From a checkpoint of a small transformer trained on Wikipedia.
Architecture: learned positions, biases, tied embeddings.
Training: a variant of Adam for these matrices, 128M tokens.
Each number is 50 + 15 x the weight over its row's rms, rounded and kept within 0 to 99. Layers, rows and columns count from 0. The size before them is the row's rms in percent of the matrix's.

# layer 7 MLP down (transposed), 384x96, rms 0.112, rows 69-105, columns 0-95
094:45 45 71 28 52 62 54 43 54 26 74 63 35 30 58 66 59 51 40 42 51 44 50 51 54 64 48 56 70 53 44 71 12 84 39 21 37 22 50 29 55 39 36 63 43 68 63 32 59 62 53 54 66 53 30 49 43 75 79 39 47 60 65 39 56 27 64 72 70 41 44 48 19 51 36 53 47 59 63 59 62 47 39 37 37 37 29 86 31 37 39 73 37 59 62 49
109:60 33 68 37 29 52 53 29 23 11 31 41 45 48 50 56 54 29 10 60 36 46 68 23 45 43 44 64 40 60 45 39 52 44 24 54 67 59 53 31 56 44 45 40 68 61 82 54 46 41 53 15 55 45 57 57 49 59 61 46 67 64 34 52 75 55 80 56 34 66 49 48 69 54 83 45 53 59 47 50 60 63 62 72 77 27 24 44 57 61 41 53 52 58 32 60
097:40 78 50 64 30 61 59 44 36 23 33 64 38 57 18 67 49 55 52 40 49 84 58 74 51 65 38 28 32 70 49 64 54 65 54 42 59 65 39 61 90 40 41 36 43 45 47 50 50 35 53 43 60 43 60 33 54 44 58 17 60 63 63 31 47 42 63 80 62 60 73 55 30 34 35 30 25 70 46 57 60 46 64 36 49 51 60 40 35 52 62 70 22 32 73 35
104:53 65 32 75 72 67 36 26 80 45 41 35 35 28 62 56 29 62 66 20 38 50 66 61 51 64 50 49 50 69 59 57 42 59 47 29 52 65 43 25 67 26 37 26 39 37 43 59 38 71 61 55 61 27 68 37 28 35 47 32 51 49 58 83 43 59 65 58 75 34 81 55 63 50 52 34 39 64 40 63 52 46 31 54 49 12 51 63 44 66 52 37 48 62 35 53
102:69 46 52 31 38 27 60 89 77 71 55 44 41 44 57 40 10 51 29 45 42 53 65 59 43 43 26 47 55 40 57 49 55 29 44 59 28 44 48 67 47 65 47 69 55 22 70 88 66 43 67 52 55 48 47 53 44 44 61 77 69 38 62 34 44 69 26 40 72 58 45 57 33 17 47 55 67 70 36 61 36 67 62 30 40 61 47 29 41 41 50 50 68 30 54 54
099:63 58 57 47 33 27 44 75 62 53 48 97 29 45 66 31 30 36 84 39 53 26 61 54 75 46 36 40 64 47 73 40 45 49 34 41 62 61 64 60 36 36 46 76 51 47 43 66 66 23 34 72 51 31 46 51 58 64 58 50 63 34 49 62 42 31 33 65 72 41 73 50 71 49 54 50 57 34 61 57 32 45 34 35 64 67 37 20 38 54 25 53 45 59 32 54
091:35 55 56 62 52 36 28 46 46 24 73 71 36 37 69 53 41 35 44 80 39 50 48 50 58 52 64 54 57 76 62 17 76 52 55 65 43 56 53 47 78 42 44 28 42 56 56 58 44 54 38 51 48 70 23 21 63 54 40 41 56 33 33 69 92 59 30 30 89 70 33 28 47 58 55 62 38 68 36 59 33 31 53 59 35 72 50 44 57 50 46 32 53 42 57 43
093:63 47 60 67 35 57 58 78 56 60 57 42 36 63 59 59 59 82 46 39 29 69 52 69 66 40 49 47 50 33 45 60 57 54 47 64 66 33 21 68 54 36 59 38 80 59 27 25 42 24 60 52 06 45 58 09 62 52 54 44 52 57 18 33 60 55 65 38 55 75 47 38 39 59 47 62 50 43 36 35 48 35 62 86 60 50 31 57 38 57 54 52 36 46 68 60
097:54 64 58 35 57 61 45 27 73 46 33 33 59 72 56 28 20 56 51 60 44 53 50 50 54 60 43 66 52 33 56 36 70 61 59 54 50 77 88 47 11 51 46 16 83 23 51 63 37 58 46 73 59 58 49 56 53 30 54 42 35 44 45 69 50 46 85 57 56 43 46 47 38 27 47 53 25 24 36 41 56 53 50 02 58 57 43 47 59 54 61 60 59 44 52 46
097:68 45 61 54 46 36 33 51 55 57 41 49 20 70 48 46 68 45 64 04 37 53 71 50 30 42 63 44 49 51 19 01 57 55 57 68 57 61 38 31 52 71 64 48 42 44 46 76 57 70 20 36 74 67 66 37 56 48 53 51 17 79 43 46 64 58 52 50 61 48 65 68 42 38 52 42 47 46 34 24 42 55 64 70 50 28 49 54 50 67 66 43 43 46 62 36
101:39 57 67 42 68 54 51 58 57 55 44 61 56 34 63 47 52 65 75 43 45 48 56 79 54 76 51 70 50 50 52 45 39 16 52 51 76 55 42 57 46 33 74 54 09 64 35 36 45 22 17 61 35 20 34 30 73 50 52 48 56 86 36 54 21 37 58 47 59 56 59 52 46 51 59 40 30 46 36 70 45 42 56 42 46 59 80 46 53 52 78 61 45 28 22 54
105:39 56 66 42 49 43 51 69 40 82 52 55 73 42 44 52 46 33 64 62 25 40 50 54 39 64 60 60 33 21 60 23 39 28 76 27 66 63 35 17 70 64 53 67 67 72 38 45 37 62 70 69 57 39 31 26 67 67 21 32 46 46 34 71 32 36 39 34 60 57 48 44 63 35 29 52 50 52 45 63 70 58 36 48 84 60 35 51 63 40 54 49 39 67 44 58
096:65 39 36 37 66 47 46 38 61 57 66 42 40 30 45 33 38 73 30 47 66 44 44 40 55 44 64 49 75 73 62 35 48 06 64 30 50 60 79 41 59 64 44 53 27 38 47 52 81 54 21 48 69 60 52 52 64 59 27 52 83 55 54 40 44 55 24 43 60 66 26 33 55 35 75 55 41 32 38 77 72 47 39 48 56 70 41 34 71 36 50 26 55 42 60 58
098:44 49 38 31 60 43 45 60 36 56 55 59 16 54 52 60 55 32 34 40 42 32 34 51 69 51 38 22 61 70 78 36 39 58 62 40 64 49 14 51 89 44 38 46 39 64 31 42 32 53 60 68 80 48 48 65 68 35 19 35 53 61 50 23 40 30 77 59 51 58 55 56 70 78 56 33 57 41 35 47 59 50 46 60 66 34 63 64 50 39 42 66 62 59 82 59
117:69 62 57 28 36 47 51 38 63 48 38 42 61 44 26 70 49 60 50 56 42 58 61 57 59 45 35 42 55 53 41 53 52 19 76 35 76 63 47 53 56 60 28 75 45 46 81 35 37 49 36 44 42 14 52 51 18 71 53 67 47 32 14 54 63 26 65 43 66 66 72 48 63 25 35 33 70 60 56 43 59 61 75 37 31 54 76 28 39 41 52 56 46 62 66 65
105:50 65 47 81 68 68 43 60 45 48 45 32 57 50 85 59 67 43 61 71 61 52 23 51 39 45 52 64 54 40 44 49 61 61 18 55 47 37 78 44 58 48 46 40 42 70 51 44 33 50 40 58 36 46 53 47 33 39 52 66 44 52 38 48 39 62 47 50 62 68 63 73 44 28 74 41 78 64 43 41 23 70 62 44 00 29 36 51 48 66 61 23 45 66 33 27
095:27 35 36 52 60 66 42 59 30 24 59 47 39 48 57 54 60 60 73 55 54 31 27 49 40 37 59 69 62 52 72 43 59 62 46 68 66 62 52 24 27 38 43 37 82 51 53 61 36 56 65 52 34 00 63 37 49 46 67 72 57 57 42 33 46 34 58 49 32 53 36 47 81 73 56 46 79 36 51 59 27 70 51 30 35 74 42 53 57 30 56 67 53 36 60 36
102:52 44 66 46 41 39 38 39 84 59 64 41 61 56 46 51 45 52 34 50 51 38 55 61 45 87 37 53 41 53 53 39 44 53 26 63 53 42 79 54 68 37 29 55 32 54 41 32 71 38 25 88 75 44 46 45 77 68 58 39 54 51 55 84 14 48 29 51 33 31 71 48 41 52 61 46 76 55 16 52 51 68 42 37 44 24 59 59 54 42 35 32 47 35 65 55
105:40 28 53 28 47 69 27 55 46 47 56 68 43 55 24 65 48 37 54 51 48 45 50 57 51 61 54 65 63 75 49 86 72 47 52 45 51 65 48 51 33 25 39 62 27 07 51 73 41 44 15 47 43 36 73 38 65 60 31 55 47 51 48 51 72 59 54 65 49 40 48 29 45 51 22 59 73 72 47 39 55 49 47 77 29 51 53 66 67 12 62 48 62 63 35 67
093:55 48 70 57 28 59 57 56 47 60 46 17 34 56 58 39 72 42 34 83 54 64 43 69 36 31 52 69 54 62 53 43 70 63 76 62 37 55 46 48 51 42 60 48 54 26 51 08 26 75 47 61 46 53 40 42 67 49 74 46 75 67 28 67 61 40 58 47 41 52 62 43 23 63 42 52 74 28 50 51 47 00 47 50 50 31 64 41 38 38 75 57 52 59 49 38
091:30 38 12 91 30 52 48 65 54 44 53 46 60 51 40 64 47 35 64 32 42 89 63 20 43 47 41 65 36 19 50 38 35 64 58 49 55 31 53 69 79 76 39 47 72 35 58 73 66 18 39 56 46 45 48 69 31 72 53 20 51 59 62 44 57 64 57 46 46 58 50 59 67 55 57 36 48 50 46 48 35 30 58 61 55 68 63 60 48 56 59 51 49 29 44 25
110:64 44 30 63 60 50 31 65 69 22 73 49 54 37 85 34 57 54 59 53 69 41 47 61 57 60 25 30 77 28 47 51 69 60 63 88 22 44 24 43 47 20 70 56 50 31 35 41 41 74 57 31 31 52 60 54 64 66 49 51 52 59 59 76 51 63 61 42 32 41 46 55 38 18 41 53 34 73 65 38 67 30 52 55 55 46 42 54 33 58 51 32 35 61 53 57
112:42 55 48 49 43 39 43 62 08 56 57 68 29 63 28 27 30 56 70 40 20 32 43 64 63 52 33 38 38 60 63 51 74 55 59 35 24 25 38 40 73 52 84 48 58 67 37 71 58 49 27 39 44 32 41 76 54 82 70 52 43 51 86 50 57 29 60 43 54 59 42 47 35 64 52 56 47 76 62 70 41 34 51 68 56 55 39 32 49 60 46 66 53 52 58 44
102:61 57 44 53 28 39 48 32 22 48 46 38 37 62 66 48 42 53 38 67 40 56 38 66 49 54 52 50 42 57 70 53 51 61 49 26 25 33 65 87 94 43 50 66 70 74 65 36 59 43 61 69 80 45 51 43 38 48 29 34 33 48 49 78 76 21 40 48 45 30 51 60 45 39 50 55 36 25 72 49 45 47 58 42 45 79 58 72 41 44 63 50 20 34 42 63
098:50 29 23 58 69 40 60 55 58 58 37 43 64 58 43 20 19 52 60 50 61 44 51 52 79 55 36 47 61 31 73 26 55 53 64 68 66 71 41 55 61 45 44 46 17 35 42 61 69 62 48 44 54 56 34 67 15 55 42 83 55 50 48 65 30 47 42 63 18 59 60 77 39 31 39 32 59 31 59 44 36 57 49 37 57 57 48 48 54 52 25 49 79 70 75 31
099:59 63 56 46 74 60 40 33 79 56 35 43 37 53 53 51 26 20 71 51 62 42 54 08 45 65 48 61 53 29 63 54 52 28 32 72 59 35 47 47 55 81 62 39 60 20 50 66 57 82 69 55 40 42 57 70 71 39 58 78 26 51 42 65 54 63 58 52 33 46 62 41 46 40 38 40 45 56 24 51 39 43 44 43 33 67 61 39 39 59 49 39 59 07 65 62
092:56 38 44 54 30 56 52 51 19 35 27 65 41 37 79 74 53 32 45 59 75 52 50 71 85 58 44 46 57 50 27 61 71 48 39 60 27 24 62 58 60 60 60 78 59 43 37 40 78 46 58 56 44 69 49 30 57 76 40 65 42 33 68 40 42 46 41 47 58 71 57 71 42 50 74 30 31 49 59 76 27 54 42 59 65 51 50 23 31 49 34 28 50 38 39 33
090:68 64 64 62 52 25 54 48 47 40 47 27 38 45 45 55 42 58 28 64 20 49 65 39 27 55 64 45 55 67 38 34 62 40 52 50 55 27 53 70 80 79 59 56 58 20 62 47 59 58 49 76 49 45 31 38 63 20 30 49 86 65 77 31 45 47 58 52 74 35 78 68 55 68 50 56 48 50 58 34 27 60 50 45 46 21 37 53 53 73 30 41 59 33 36 47
099:66 46 61 60 47 60 65 37 62 53 64 05 51 32 63 59 74 75 53 30 57 50 59 46 59 67 24 45 69 25 43 30 56 33 60 44 47 34 37 55 40 21 49 55 52 38 48 25 51 60 46 66 62 58 86 26 39 35 26 34 49 59 48 61 60 27 61 41 15 51 48 58 71 60 79 29 45 57 49 70 42 45 38 40 49 42 64 52 45 35 79 70 57 66 48 54
106:70 28 40 51 45 50 98 43 52 18 68 49 56 29 45 44 71 54 51 55 54 61 57 63 67 51 41 55 50 32 42 42 43 51 43 36 30 60 27 46 16 71 44 39 56 31 46 54 41 49 59 34 49 47 33 43 32 80 32 38 55 65 62 29 69 78 55 70 50 36 37 72 45 52 87 39 58 41 49 36 66 65 49 63 58 36 56 45 44 46 21 56 50 54 84 74
092:38 36 63 61 87 83 55 57 31 57 70 54 44 58 09 59 30 22 38 46 26 55 46 64 60 34 71 48 43 37 29 64 47 67 74 58 63 58 81 53 50 28 55 51 46 64 51 23 46 66 67 33 49 51 63 54 36 31 52 44 46 62 61 59 64 49 55 35 73 53 45 28 71 34 60 60 42 46 40 35 54 59 38 42 26 43 28 30 47 84 45 58 49 59 41 31
100:70 54 46 28 46 39 58 54 39 37 37 09 42 41 64 37 58 52 67 48 40 48 59 71 41 61 38 52 45 68 55 39 51 55 56 48 46 52 33 67 40 57 33 37 64 72 42 51 51 49 84 79 74 32 84 52 57 36 00 50 27 42 65 31 49 37 66 37 48 58 43 48 35 37 49 61 55 27 58 54 42 60 49 71 74 62 59 25 57 58 53 19 60 50 78 54
104:27 80 61 35 35 54 94 46 62 55 72 31 55 25 58 37 72 43 55 34 65 45 43 31 70 40 54 47 32 65 57 32 47 45 42 55 52 73 72 62 62 43 63 40 27 57 49 41 15 18 53 52 21 52 50 49 47 40 58 40 78 57 49 27 42 53 39 41 51 78 40 36 56 59 57 46 61 63 69 39 27 37 39 57 48 84 47 42 44 61 64 68 66 35 46 62
101:57 54 49 71 64 66 55 61 49 55 68 40 70 37 70 38 73 49 45 51 48 22 33 57 35 46 48 66 45 62 36 78 47 60 35 54 58 51 47 29 37 34 07 31 35 47 72 47 18 57 76 32 46 45 18 43 32 32 75 40 54 63 46 46 53 42 41 69 66 35 46 60 63 59 33 51 68 57 73 55 54 78 53 28 16 62 55 58 52 33 56 78 44 52 46 40
096:47 38 56 61 63 60 33 71 33 57 66 43 72 57 61 53 41 47 16 59 40 46 51 55 33 37 39 43 40 53 20 48 37 52 61 40 35 44 62 78 33 36 55 50 55 65 97 59 47 70 38 29 58 35 49 34 75 23 60 27 47 74 66 57 63 48 64 29 47 37 30 59 55 26 68 45 53 33 91 32 42 51 47 66 37 66 67 48 43 56 41 72 61 58 45 35
104:62 33 64 82 55 37 43 67 44 35 30 75 23 47 73 35 49 59 42 46 71 57 36 78 54 50 73 70 52 44 48 64 57 51 82 55 29 41 44 56 50 40 34 46 43 34 39 34 50 36 44 63 63 86 86 53 57 44 36 34 60 78 54 69 41 55 50 65 51 37 14 56 43 46 41 68 65 35 61 27 48 42 36 32 47 65 30 52 54 28 50 65 56 28 36 53
107:49 33 43 55 63 36 40 64 76 51 61 61 58 30 57 23 71 39 51 50 25 35 58 54 37 56 56 39 63 82 33 69 21 54 62 56 42 67 46 47 41 46 52 62 40 55 47 35 54 50 29 67 28 53 42 82 37 51 35 60 25 60 60 44 51 39 22 56 73 27 79 77 48 48 20 46 70 55 64 60 44 35 48 51 38 48 43 52 37 74 73 59 41 89 40 32
# layer 7 MLP up, 384x96, rms 0.123, rows 70-105, columns 0-95
101:55 58 19 46 55 31 59 58 58 49 58 29 39 46 72 44 49 54 57 49 53 57 54 75 78 48 48 51 78 57 39 47 70 66 44 69 46 10 20 67 53 47 37 55 29 67 39 53 51 64 53 35 53 46 39 39 71 15 44 55 51 59 74 40 31 57 28 38 70 73 36 41 36 69 31 48 34 40 62 55 61 56 53 53 27 69 77 80 29 64 41 31 38 66 59 53
088:51 63 44 51 47 57 55 39 64 40 47 45 45 42 77 79 46 64 51 50 46 30 16 49 46 30 45 68 74 37 63 34 59 52 68 55 84 69 74 51 37 64 32 74 40 61 39 57 47 40 46 41 53 67 53 39 57 37 28 81 61 74 34 31 55 46 30 29 84 39 34 44 40 69 35 31 26 34 51 62 33 39 36 52 71 57 72 49 52 22 53 74 57 46 34 52
105:39 53 86 52 55 50 26 43 38 60 45 34 34 41 46 42 53 41 68 72 37 75 60 24 51 47 53 20 36 37 64 31 65 55 55 87 58 49 39 51 53 23 09 93 35 62 65 41 52 66 56 62 36 60 43 68 35 43 64 64 55 39 31 30 46 44 38 49 43 36 42 44 40 56 50 72 57 81 26 58 75 65 52 43 62 61 42 46 39 62 56 49 43 59 34 44
104:33 45 37 40 33 56 52 18 63 28 43 62 24 25 84 65 40 75 34 64 46 52 52 54 49 50 48 64 60 48 51 51 63 41 62 75 27 15 62 31 68 58 40 28 58 41 36 46 53 89 42 63 54 48 24 58 53 43 48 55 49 64 31 74 77 67 65 47 78 40 45 48 58 77 34 54 46 32 43 57 37 58 57 58 54 27 34 25 59 37 59 55 48 52 49 32
091:51 26 76 60 56 52 56 48 63 57 44 25 69 34 44 55 33 59 31 52 27 30 46 60 58 53 43 18 44 12 50 46 37 43 73 32 82 69 51 51 69 53 39 48 37 32 66 37 42 87 69 39 27 38 26 59 56 53 38 35 36 75 55 17 69 55 46 64 57 57 65 40 58 37 37 55 56 55 66 72 42 50 42 81 54 45 67 38 50 48 52 39 53 65 58 26
096:23 27 52 47 33 27 47 50 71 60 49 44 76 47 73 62 67 59 59 26 57 46 70 27 34 72 47 58 55 36 41 62 77 49 54 67 55 44 63 33 68 52 59 35 64 30 50 42 43 59 45 64 53 15 43 57 52 80 50 32 77 54 68 51 36 27 30 55 46 52 45 45 62 65 39 86 56 67 67 49 53 65 34 57 56 38 23 53 68 41 29 73 28 62 68 42
099:45 54 10 38 64 62 48 25 81 55 46 84 41 53 51 48 63 42 50 23 35 55 52 35 39 31 70 43 36 41 40 48 58 44 72 61 51 67 62 47 30 25 59 86 45 52 68 26 70 34 44 49 54 57 26 45 40 77 62 69 65 53 42 49 46 37 16 46 12 47 73 57 54 51 38 46 51 37 63 58 52 69 49 44 41 75 47 41 62 35 46 41 26 55 44 42
100:53 45 49 55 36 48 39 66 52 68 47 50 75 23 43 41 93 71 34 39 33 56 74 45 51 36 56 63 52 41 69 58 33 60 46 47 38 45 49 28 34 83 40 47 59 27 54 19 38 64 69 53 44 67 24 41 45 70 59 63 63 30 27 51 66 44 39 63 34 43 57 30 57 52 24 83 58 65 76 54 39 55 56 39 46 63 45 60 70 59 40 37 22 47 24 44
097:46 79 45 38 47 59 24 53 62 80 28 35 40 33 62 51 41 36 41 80 58 09 68 26 43 53 39 35 38 25 52 68 57 53 55 65 42 49 53 37 24 60 44 42 57 63 55 71 54 46 62 44 68 39 42 47 75 71 42 37 46 51 51 72 38 73 08 46 74 68 42 45 55 32 66 41 59 69 69 48 56 74 49 70 35 53 57 29 39 30 42 50 41 53 44 61
103:88 52 57 33 69 67 57 47 51 50 55 62 59 29 65 40 62 50 57 20 43 48 38 43 76 61 56 52 39 66 69 22 37 64 50 54 27 43 61 64 26 44 34 42 44 45 16 41 43 49 59 65 86 47 45 47 51 24 76 41 32 59 55 50 27 45 13 28 79 14 48 60 64 55 44 54 37 60 35 54 54 53 58 77 48 65 44 50 48 75 47 49 44 60 50 55
101:55 49 39 84 59 55 39 46 50 25 47 62 63 42 57 49 49 40 76 41 52 57 33 17 45 71 17 57 23 59 59 29 39 43 33 55 45 32 38 32 26 75 33 59 53 54 64 45 50 60 19 50 33 42 27 51 44 59 70 53 46 53 33 57 51 81 45 46 36 57 55 16 56 58 36 59 69 34 67 56 77 47 85 57 66 75 50 54 72 44 52 34 45 46 47 67
099:47 43 69 57 50 39 39 32 51 49 44 42 68 52 45 49 72 37 30 42 52 42 59 43 47 48 33 42 30 35 43 33 55 67 61 65 73 61 35 27 46 28 51 67 76 56 50 53 36 54 64 46 57 57 54 42 18 48 81 35 35 78 67 29 17 53 72 28 64 31 34 64 70 88 59 62 54 64 37 44 55 47 55 52 51 14 52 66 65 33 60 50 27 50 42 78
101:84 55 52 32 30 42 08 40 58 53 70 56 47 54 48 55 70 37 54 55 27 49 44 32 45 61 23 36 47 85 86 45 83 46 65 73 41 76 70 26 36 51 35 56 61 54 52 47 40 62 72 54 39 46 56 51 60 36 25 36 48 57 43 50 61 35 50 51 48 55 36 68 41 46 65 61 49 57 41 59 59 51 15 63 74 48 60 17 37 48 45 44 58 55 36 69
116:67 38 58 40 66 46 45 50 61 21 72 29 70 36 55 22 46 53 65 44 48 43 60 44 46 52 35 44 63 60 23 53 48 44 46 43 74 34 89 81 28 41 34 54 67 34 44 49 52 56 49 46 58 53 41 74 41 52 49 70 26 34 19 29 68 38 67 38 54 34 34 64 67 49 72 33 59 63 74 45 54 70 70 44 10 63 59 35 36 42 36 49 58 48 36 56
102:70 61 57 28 62 50 62 58 55 41 67 58 78 58 67 47 68 50 34 54 37 49 43 36 58 32 35 80 36 30 55 78 39 63 43 47 22 56 17 44 36 33 43 37 27 83 49 61 46 50 32 64 46 44 33 50 67 48 33 61 47 60 16 23 54 42 39 32 71 46 24 70 59 47 53 52 47 54 70 64 47 66 46 47 63 45 81 21 68 42 54 59 57 34 61 68
099:67 44 45 37 66 36 60 59 27 78 27 71 68 33 38 54 45 41 54 52 34 67 29 73 43 82 60 34 31 53 26 59 59 81 54 52 45 39 41 54 58 51 49 56 58 54 59 29 38 56 62 74 65 79 40 35 59 51 21 46 49 57 59 62 52 43 38 56 46 67 83 60 57 20 24 73 45 43 64 58 87 44 57 54 55 27 36 44 41 37 36 42 27 55 38 47
102:60 28 56 34 75 43 54 33 60 64 60 57 52 13 58 43 77 43 53 45 44 50 47 45 70 41 23 55 48 48 10 52 52 67 58 55 60 33 43 26 44 47 28 26 50 53 40 53 48 59 64 48 66 73 38 51 33 26 42 70 47 62 59 70 30 71 43 49 63 39 53 30 37 64 66 63 57 65 35 44 61 57 50 92 23 69 70 37 67 37 50 37 66 74 63 54
105:50 40 95 44 50 25 68 24 66 54 39 38 53 73 58 80 41 20 53 47 75 24 35 33 50 44 49 60 73 34 42 63 71 51 37 24 35 58 58 61 23 58 41 76 40 54 52 38 44 57 57 35 39 38 48 46 62 47 48 41 75 55 58 65 24 42 54 63 35 21 33 60 62 63 51 47 67 34 44 73 44 65 63 53 53 56 52 25 45 49 73 26 32 47 46 48
099:26 38 27 60 42 38 32 46 64 53 42 64 67 42 17 52 42 53 82 66 42 43 46 51 53 63 45 32 58 52 65 45 74 68 41 37 46 44 46 68 51 36 35 47 82 57 50 47 41 57 62 55 21 28 25 47 41 24 61 39 25 41 35 38 69 29 45 61 34 26 63 49 40 55 52 36 59 32 53 51 44 62 69 78 89 45 46 77 48 37 18 48 44 36 52 73
091:54 63 53 30 75 26 51 77 46 55 32 34 34 47 66 45 21 59 55 64 44 38 09 70 63 45 13 68 58 66 39 61 37 56 64 55 44 59 62 71 30 33 53 46 20 51 39 58 43 55 71 48 69 49 52 62 30 28 54 67 64 65 40 37 69 32 57 56 53 72 48 73 59 46 28 52 35 56 27 64 30 47 56 56 50 77 65 53 83 54 38 55 47 56 57 59
103:53 55 54 38 41 69 52 64 58 65 56 33 30 56 73 63 40 45 57 52 40 37 45 41 64 56 63 39 65 34 53 52 38 44 44 13 51 37 41 54 40 46 23 68 12 33 48 38 67 43 36 48 36 47 27 66 72 54 30 84 65 48 31 67 39 65 38 30 58 52 41 64 47 54 52 35 59 95 71 66 50 66 55 26 67 63 53 15 53 70 46 57 37 50 43 74
114:37 29 44 33 66 66 20 53 66 61 51 63 52 49 76 76 57 56 74 62 46 58 54 43 60 48 38 50 71 75 73 73 57 54 32 61 59 51 48 45 18 46 31 48 35 39 39 51 51 52 35 22 29 41 43 72 78 31 57 56 58 47 61 53 78 47 28 36 72 26 37 69 44 76 31 15 56 42 75 59 54 41 69 40 42 36 55 54 45 26 44 46 49 44 49 64
101:34 64 65 45 62 63 58 69 68 38 64 48 38 38 48 47 55 49 45 54 49 50 56 40 80 46 60 63 45 18 46 66 34 41 44 62 58 46 66 64 39 77 54 52 27 21 24 38 38 62 51 55 58 50 43 03 48 62 78 62 33 36 52 54 31 54 35 25 59 39 78 61 65 54 61 52 52 73 41 48 66 53 47 72 36 21 18 61 66 12 44 49 47 69 45 47
098:62 73 54 40 36 74 69 40 65 47 32 50 70 30 76 40 78 68 46 54 38 38 42 41 26 29 53 74 35 61 52 45 54 46 50 50 56 59 32 65 74 69 73 59 69 63 55 55 20 21 48 48 33 41 49 25 43 49 49 47 36 53 51 41 70 50 52 12 67 45 17 74 46 55 17 59 54 78 71 50 60 55 56 52 51 55 26 57 53 51 55 28 42 39 38 61
101:54 47 81 50 69 32 34 30 71 56 70 47 60 43 55 50 61 50 37 37 35 45 40 42 69 59 42 28 69 82 69 44 62 60 58 62 23 68 34 46 63 40 10 23 47 67 30 48 25 54 53 66 46 68 51 60 34 41 54 56 46 69 47 32 32 48 51 61 56 55 50 27 71 60 37 23 43 35 69 59 51 26 54 40 63 54 81 74 46 72 45 55 28 68 51 55
095:52 26 64 24 39 47 40 57 67 78 48 41 55 55 57 47 37 26 68 57 61 46 55 43 50 37 42 57 62 41 52 44 62 71 55 32 58 49 63 17 47 47 43 78 17 31 57 28 39 81 42 47 40 43 51 89 61 39 44 64 74 52 33 26 53 44 85 29 41 45 37 32 58 58 33 41 45 52 61 58 51 66 55 55 49 36 68 69 39 55 29 57 26 84 47 34
091:49 48 50 33 52 41 46 51 61 62 48 62 28 40 52 42 33 38 58 70 42 47 60 56 43 67 23 50 32 37 26 79 59 66 53 54 73 38 51 22 00 49 28 59 47 69 37 64 55 60 46 31 67 49 59 59 29 54 48 39 35 63 61 34 50 68 27 68 62 55 48 34 56 56 30 66 68 44 69 39 63 59 38 85 44 37 90 62 56 33 34 49 59 70 48 57
107:22 58 15 83 47 54 50 58 57 51 29 57 34 58 75 46 54 29 80 56 35 64 52 51 84 62 51 38 70 26 76 42 33 30 60 61 35 50 65 35 45 27 46 46 51 52 59 49 40 27 77 32 74 29 29 48 44 63 54 60 64 68 84 53 57 41 32 65 67 41 54 95 52 58 44 52 53 38 43 61 56 49 65 57 51 54 37 46 49 49 57 40 46 55 39 56
106:60 46 76 31 33 78 28 46 40 38 41 33 64 58 65 64 42 34 54 82 28 22 39 30 41 51 30 15 47 31 46 50 42 27 76 54 68 62 66 57 48 61 56 29 73 60 31 29 50 65 59 43 42 66 52 64 57 25 76 53 58 59 46 52 34 60 70 43 45 71 37 54 50 30 56 50 58 59 64 47 58 44 85 63 57 34 60 64 32 47 38 41 66 42 29 65
093:65 64 29 48 46 36 52 37 54 40 46 65 50 30 24 64 45 74 65 47 44 32 63 24 57 69 33 43 38 51 51 25 39 54 33 49 46 39 40 80 81 48 67 54 60 28 68 52 46 16 45 34 54 58 37 57 62 65 51 45 51 40 61 65 30 52 38 47 62 72 24 68 52 63 35 22 86 81 57 63 51 58 34 39 63 45 15 35 47 50 52 60 59 27 51 61
096:73 64 49 62 16 37 48 65 40 53 54 56 34 51 32 51 43 52 59 67 37 40 48 71 44 69 40 40 49 29 61 49 91 30 51 50 43 40 44 38 53 53 27 64 65 56 52 44 38 51 84 42 46 67 42 58 75 43 82 43 68 26 25 46 49 35 22 31 64 32 45 40 47 39 60 51 36 75 57 70 66 42 77 63 54 70 51 37 55 51 63 63 68 40 18 69
097:52 43 42 70 51 43 37 36 56 63 41 72 60 56 54 45 34 33 60 67 71 42 39 39 51 38 24 36 70 36 25 52 27 42 40 43 47 12 69 54 36 41 54 62 54 65 74 53 33 45 66 31 62 40 48 60 70 45 43 53 29 28 41 41 66 54 62 54 58 36 60 43 70 42 88 64 66 51 39 56 73 85 51 53 31 47 71 30 35 65 34 45 13 71 35 42
094:26 36 49 30 30 35 66 50 47 48 60 53 57 50 46 49 37 70 58 52 47 39 59 61 86 62 44 41 67 33 36 16 64 54 36 72 14 42 57 40 55 56 66 58 20 48 70 52 59 67 40 37 52 30 50 55 80 81 51 59 63 53 69 31 37 37 70 60 56 63 59 51 60 49 60 78 59 54 25 51 53 70 40 71 42 34 64 51 60 62 38 22 36 46 31 79
095:80 60 38 41 51 25 29 32 76 27 52 52 66 41 48 16 34 41 47 59 43 19 47 65 65 20 50 40 46 30 39 78 58 69 82 40 31 44 38 47 49 67 32 50 52 30 39 69 62 44 52 60 63 46 39 34 21 37 81 75 53 60 27 52 58 43 55 39 64 49 63 49 54 64 43 50 39 82 36 51 53 35 51 49 72 56 59 54 64 45 35 34 38 39 35 53
100:40 29 39 37 58 42 32 50 52 33 29 69 49 72 53 47 53 37 56 69 36 41 57 25 40 33 39 29 59 57 45 52 60 41 43 47 62 32 53 34 80 45 47 67 86 36 52 61 39 52 69 55 47 46 59 55 60 19 83 72 37 43 37 06 70 25 37 40 56 72 78 39 64 67 36 54 62 45 74 53 57 49 61 49 53 68 36 74 49 51 29 66 55 66 51 66
105:35 47 63 30 43 48 51 44 58 53 50 41 67 72 43 62 53 42 48 35 53 23 41 57 55 32 33 47 90 25 50 47 68 35 68 31 48 34 16 54 48 54 55 64 53 56 62 55 47 21 55 68 60 11 32 76 40 54 49 53 62 80 43 69 55 40 33 47 40 52 49 68 66 57 33 88 57 73 57 82 48 36 76 57 51 45 50 30 42 41 58 58 66 50 46 77